Weights of a small transformer language model.
Size: 16 layers, width 512, 2 heads of 128, MLP 2048 PolyReLU, vocabulary 14295, 56.6M parameters.
Architecture: RMSNorm before each block, no biases in attention or MLP, embeddings untied during training, normalized queries and keys, local attention windows, paired heads, gated attention, exclusive self-attention, value residuals, a smear gate, an embedding shortcut, learned residual scales, capped logits.
Training: a variant of Muon for these matrices, 594M tokens, 6465 steps.
Each number is 128 + 24 x the weight over the matrix's rms, rounded and kept within 0 to 255. Layers, rows and columns count from 0. Numbers have three digits each.

# layer 12 MLP down, 512x2048, rms 0.0571, rows 43-142, columns 640-703
120135142131101121130070147100090114143113158120131122166123130122148133120143129122092146121184100164145092149117115150131085106118146171162114131136139129145116139127144140140144128103165123
103123153145140140148126159124134131119122144139120131147132120171165119114135138134073147142131155091135104156148147099078129059118138081126122101094138120141122083169121142138130088146143127
119144109118125096116086110172091160134118118149110134113132106081164130069084130164113138144104130111176144093110194097168133130134108119113106115167156129149121176149155061136141137162140111
141101138114111112124141135089126124148136137114147134128137149095143130128130130109156117093114104126158084134106090121125134154137114138115126126114125136145104132135092146159144135113104123
109137123106136080118155086151118142127131108139098113124083100129095121115138130118173074158122117111154100154100123142165179137124117166140172095119117121119132134125165108074208181107130130
143114126125139139090085139144141122143086127151120188121128098054124126161136121108137152063133089107121150194134125138123145138127117110166197135074149118115111130072124159112086144174180167
078126077121127119099090145074128120158109154118137145089123163152136133109156134142100059130150142142158108123139138147118117122098131149195121121132141125135170184057136113116141108142134135
119117144129107113133095049138132114135157153098161123124156108104123136188096129145122126118133169122112135096147140130135134099124100101161085172104138125106100114128175114099113136109088174
112134101114141124143158140103176109152105118132118057147104092104133128162131134128130073179121139146137085150132100095161099178107134062113126141120116123098133080124104138124128112111120125
121093149096135116147106166119126120110154121142115134136181184166110131105148122131153172135122111140095162132107174154127119170118105114145108095116106127143107147146091152127124114165108099
092156122148115128124143152120134111174129099094139104110088109189147129120116129085101113119073092147090136152111099117090164161082111129115169116106124131145122096138134105165093131181183124
143127118149138135149132109122136129119110121106139151102174147123051131067124130105124157124066100108171160124106152112087090132133151104137134112129137132159109108135142127140159126163096173
135097113135125090156191124099143128120127106134171151150131147176105131168106111108115170125136105122107149072118121142162131140131112101138120106137087126178116169136121139142080134135124078
143137130134146096113090097140085134101169097162144179125071138155145126147122116162122138096076105165192136091131108098103149141132097117093095116166139125134085097090113159195112131123141135
124115122107130153096099142132112160088169103079093125141136140167149137166119111100115137146127136117153123167152117142150127112125146148109093131163132119161130090109115111122114117137125148
135081100142147164150131093146152073122102123105153118111121177126127125135110110135135129101108124110129137114146114152139104145123111116141146139104092127100141126108138100121138139107114104
115162082133133118166114145110126119170149133104115127170147133159106127112094124190104182082109148121150135119107096113177138106135155117155081119133117129181140082102127200136153142107070111
111105133173040124078084059154118075142139151146125170089125163161084114148133141119122078154128109128121108109117121125113132086115116151155141140166145127132142180150132137178167107138161078
161136078144118162118163122073119144142143126115150141112132149154157131158112120125132140147165107107110167111090134138123146151149108141105107139189104131099172122145113136178127111118133150
158150140125160134131152151138162127153128127137116125133117137159117122149124123156150107144124106127105158154112097098108153098120140121136111147104152125124169097131128120156122125157094084
133096135130092114168121136133074106121131100147112124150130114153130125133125121131097119123087130123151117147144154173113117129126155111120108112148125124144116081118134143116159117108145118
097129093144126130096111114087107106150145157091116160138121179117149130155180121114121199110115127125150121158134151165153171101120151094146097172089135133103162110107130144125130097126118147
144144148093164160145080161146102128119182144162149107100142132117129121137129133159154082111133121126141151138151137157091060098150100107081114097075123130169115117120098098101131167147116130
110154095103120123122109134129094133098172107145129116145153141119108129152114126104109156133094155091132145127139123113140169165152108145109113137130131132209128116153145156117148126127123134
123149134126122110078083120141147129142076126130109117143136156128127130137121122110120131157073142171137119119123175120083144105120109133139114123142148119145127089096173210078109140089138078
129131186142148135146119169071089136148130137106092103122132102136148123127124122142120141096104119109149118136120101159114132137105162145158136158131118126108088143107102127138095161089112114
096079128076175133131111101124126128156141138125074122109137110134114129095141139114132086092095150095140096158167117109052140155145090192165140140135111130132125097198152081119110118145111168
169121172161163139118100138138136134140096129087135210113179132123133129141129129176136131184112126124113189186105091166122149157143140099138157105129115126117160161106082117151135118082156133
150149124147143131155087116033155128154128125135175097131101118119146115132136132094140121157135109091142134134136117178097090138098100080079082069126122122133155162104126170157103113109081157
165131113130115106170104126077190150071149199087106139092133138087106116122124121121166087075148089123114119190114120165121119159087132103154105139131157122094073126109102140092154080211124112
084047111118095161127149107172141161143146137127099183140167132132122126165134125100100154131150115142122107135109157139130166130094125167101126120118136130143142092112093110105141076128142132
139129109144141138111150093138150129092155119136150131112096166146104130139140123144134111143108119122136141168122106154196150120162111113145083098132127129111131120093151143105138165114124124
161153137115122146143131127140127119105163145119125123125173131158127127166121134104124107121116098131132152101152129110143111081159119093108111136133108116149126129142170112138100102115089125
109152132118116152082117145105142153149110151139162137152138109151169112151077129140150122161096117138130123112161119096123137109110108118090146170138148128160118095116147127090076083114133106
136081126119119183157105121131103171154135129081133146143140113142135123158115142137143105134136119127143170141133166152116114126109111176125121092100168127112137104124145160143123107074140074
146096131120138129143160121095114109122138158121106094132159132101141127098111115068078141107119130119136135113166107158091122098128165111141106109087123128136151141158113125106122134150122141
137134104144158153145134118105146143128115151174169111137132141128153130154118124133106078106130122139130058138130117112129133105150124125186136115130145119120116076121108124115116144124164164
115155109121114077088122155142121118153157098150119118133077145121162118152102125156081118144152119137112065129092135111129118126119133131151058104157152134164142129109118121122098152141155165
134134130107100102128114115078154122131078141157128125158133147150102130153129113086119124122164139151145115144161140118121131109112132117147162124130141124172146139140150153145132112117127097
130096108128154145143132117132111126112154173123183152133114163086128114111144128106119139149150143146165145064095190122107136137127141132132174090127104128131096150162119100169145136136132130
145157094152135140123126172035137139160085141112120096119099107151114127142137115124164106127157136122140148144119145123125150145107107178085114154130135137102050165144148179096151116122129138
108131100141158142139122128085096101136120094177163079128173133144103136105118122110127119110123131133128128124172137169117134147127117107111081176131163132182155151089142154157127104153125089
149121102128160075116144210112091136135092148103111098119156109089114125140173129106134147172122140146137140051117162147143155128131107154137103109104116118131173140098094164145141143137110129
132111099145099110110136134180119108123126097119112095091146105145127139132117132118128167119152157130146097102111120127127159108134147141104083193157112133120137111116066162142138109097110142
130134165157118126123145131179146144129171150125129168082151174149211134122094128171105162097121131097112125168136120116110135114131107119156127076132156132148142116152130122097147095126090142
141185157141112113113149135147156141120136136164109115089104091077099123167147125131104149140148164131129122139148126140156113120124094099111102133149139126167150144122131074103091160126146098
133128142122143123131114122066113145125145144136087172144104191152125127107155135134087176120136142153164146156137132098115123086124139138071134110124181128144138071161103098116126135076116111
140118112142130142105159158152127139092137101104099122137080123116117123119155127148119123139100162142117111104104131115135125143131106150108119151126129130105135158070100138090117124158138122
135129128088161124095112124095090107128115102123107105108095143148105119148125126140075096045104131118123136145103134108140143114132136136141079166099120121157096146147101154094075097087163088
127121158123147133126119138137174156179154133126172111109144126090122122132128126141105163135119129124169121105197103130092114144133158141174147142081154132187118101119084177142145072108142090
097093126122130107107224114135121139138139118114158174160118144144108132160103137136144097076110139124134136131128113162155141144134109139092110103138131125108151178135111175109108124124097136
122129116098104153134082098136162138119172150094182125127154134088100114191130130136113142156095089111135127097099092134107099148154122133133169164107119119163155145151137107078112168101147132
089157129149156149094125108083147182084127122136129205117159115138090138157077128148110128134116125142117089135144141105100140134169124161126157135134152124137129090131166142111096112111117106
121157101105135156130141103111116109135070119152152169140123087116146132178107134152157139156131134118095160154110089097114135140123130162135138129068100128138139153071127089091158120141158137
135115119138112076134126150146119135145147145111167141127126137167120142116095136127099095146126145147117079115158122110079117102118130133097107127131104132102131130142093157110083119135135125
144113126104124133124142137091126145109112149083136117114087138137114129118133143109123140122138158136110138174146143123112091169119084151134149113125118129130174132132082127122118161142140125
155109147099146090150112112153158131135114055149176084120131096142103131113172121114169089138118127122145135100081183132110104110115139107135105126184139130084161100143102098096140129102129130
109136100115114162066114140100113169121149134101118103147129121108074136112160124088123168099150153115129120135101082138123124172130109093109095138106131126153147129148104131071107113188137123
123088087104136118134142100157130116173128147162109148107091111171143124142123131130146135098148114148083119173134181132127080169166167147118091090131160129123158132118166134122101089109149120
118137172121103125138089146103108109159088107177108123136149137127103133113110139092088125147116129163138105072123119145128131100090133157147174131119098129153160121117065112138132118104100125
105152112143130126158093090131126146096182127097132052129120121142110134116168136148155163113087135140119163145132158128135179111131116141113124146144104129107116133133136118140090139122111137
147171114134134182120117117101102110143119161079081188124128114093129132170135128090098159103134153117125133106142098143107140142116117120155173100151142129179112114108144168098098150143115155
118154038121158131121103101138138086084123106104153111144111114112141129138139119073148108103108151114127089162116106120106142168132180095113152159109145123122131158086130109153122124135111137
135143128125107159152136099100118131183109119172124123118129116122148127160113134120120122131146159141147110109138105162129135128093120047118086148131174129122126117138180130198129121128126154
175122125147122140130112211147106081132119101115132150080096117121112127109115126119110121121105169107112122103120090120131131121127147145087119164112130117140178125124102155137105139120125145
185123155123120110159138169128167133155105131151146182097131107119163125134123121090144143151136118113107159163093187141147069032111120123138183123097115119154067107127192130143141141131115111
152133116122145097086165115169133123095129128138114150101117109155165137116097119099137116105136129156108128105173185151138157159131095092114136168152082122135074213134133091165122131110157156
114147156118150105130114154164162106132135095122120162139144167143132135135128111117125124132169123142147156114116103145108113100131144147114134081147165122138070112092136123098187121163081143
084097125155139112131146111121065134056143138144128129121186156123123137152149115115117146123087140157108133122106113092050119132154102167156108122119073127119114124133130081132162124133127067
072173136109122160147142063164142106108132101173104148155145101140136126134107117135101107123121095105153114121106139133112095136145110155141179128149118126099143179128112118157144109124079136
145145101116095141088080136176108136176169112118101132134118088121159126140094132121132142121138066114142119095144136157120154125170136214131153168161124127165109085170146113102126187121125141
180111142165111118137125106123104117127124113113140188173118125097137126168109121101113100087102151146109128110081163118109121102101078138129134121102103129119159149128143135122120109126158130
110153123116128103102137110132096133129150152118172086171144152079141131147155124109153094138136129125155112136128109163135158123174109064132112122124133126103106115085149075091143127123130156
120092079111145132158106146155144121117094089144073154145129150105136130157133129169098144119117097129113155126144117106103109108109084092148170112101133123101067132143117128115117115109175113
129136166124106144142117108125104134111090093155100114136131177150139131115101143135119119134096091102125143108153113125044136115135113101096135164120131124172105129150096115091128131130124104
146153158105100146095114125108159127130135142118077132116099121144142128103119112103170116136074139115111179110209090120166104127143145131073138107124114126121104122125094121122139169154135112
131123134140101119091132123148154157143106066106151080139117100127129123124140142176120140111093107132105148104151138148130113136122135137113106162154131124085142090116096094097146106083131130
154134135081104135089117116133087120137135181111122129151154109141128139129143121084090086114141148129147132122161097132137099114106133149129108075123113123121150113109152138178129165150144142
139110152130164167147103117140100125131161125114134132175148112136089126108087126089131115100119117120153086182159109166087125171139159113090161105118116132186094212173132102112080132076140074
141133160123136134088167098168127149092100067098129118184146132154105119117133137102099114158071119155104152126114112127109157124123137126137168175121138133073127158103171152154127158098107158
122123150161125111161107103100096108174129106125135127135142125113176125115109124086179109115168112161133124125104098144121144134103101152126131171092159122117131101148083094143174116118112098
131134115155148119125136123132115126164164137110114098080070143104129128093098139085103135078132124134075104137096162130129116135089128111113116140121141116109159147092119122114138146126090158
104139199126105119125111137113114168124105140136176178125137160121151137136149134137206141171139098145099126130113149143109090102127109097093116121126100135084109127142123128086110172129103095
145122135149158122106102142112131110131078094113082128151074123137137124081138149102095096080096110127098128172142117093109079166116107100169113138120174139175116102121147102158179109088137151
144128086130086140136099180119090107129088165114098112115138115115134125192129136131135102143121133116136113124143159155120182098137136133126102142123111132169142101167149127116112126137163096
141129138130115100102171099101147119117182118136121155123101153095138119107128123115190117163150135139072157136135117107122139134121152118132111087150133131100099116148130101170105156137121146
126165122123131083097122169107163158075078135174160145108123147123132118108111122112137103041156132154114098104131144109113121099095143086147138134193122126129161132070152119159133145144142105
110141111117114162103135147128129137111118057128095087080109131128156129065124126115107149134108129123098120108113128145143105142163118183110124133131091123112088131136191115149140106095104138
123169124165114082174142117092108136091135183139121118146129122165111130098144132124107137135121100129132121124096158143083127112127157092083138093132101139140131130090129187136125112165130128
148134121125140135142121107127124111142176162089125137131142103105114132061102126127074115122115100133129132142123152117120114126156113083161119074157087125122165114106134136129090139116142154
160144085124131149150071175121130146131147164168136132162118124160144124110125132159088136132128105131130112123158165103139129085150151128115135139153141128143118109094149139148112080121159103
084107121153150110122132128113172140092136160120186168112122138152167116069127131122152170128170138157111105146167154150151147114135128106145121137112095124115102098097125138106155161143167154
108163118139153131149087093145087160196141147165144084133138139109123124084105128131146129105141129172152126143105131106128121141118146157122139171088117126108132168150076139146077112154128115
112127185152160138143162126119129151132145104141135158164144109168147131134138121152090112152122130113126091127167103156118139104105092114166127128138117122144114079092103082137126084192170126
156104107132158093137140174165122098116178131131182117137144142171143135134097126123116149054120100156104135151126141101088096118124112131168187112143112125132104181125149168108119153126124067
110125131146073130142115137165123139141069141129151150139117123142082127154136131117118145123115128149118174146129071163136118128181122145075109150109128130134149176140110143162127134139109165
133150086123122128113131174112163073143168138108117099150134099142180125077114129142128167151132106155176170162126107130119132171151100176147077160169117132124095142136080142146131112141113131
129089138153170129148136118134124142131154185154170124138106146140124129194145128132146117129146122145154134139152165099129155140133141152126144096107148122127166162082137083106130141119088090
151082144128128159135152103176114141091114115118113142117144123137188116127094128096089073119114143151150153139081094113080070151116094127169091145142151119132137124126100196117104093102143145
123135177101099162113134125119182094126139117134161133144157147134095123136152111133090144138131089104124145106163137080130137134083123127115104162102100122135099142118119147114106092139119132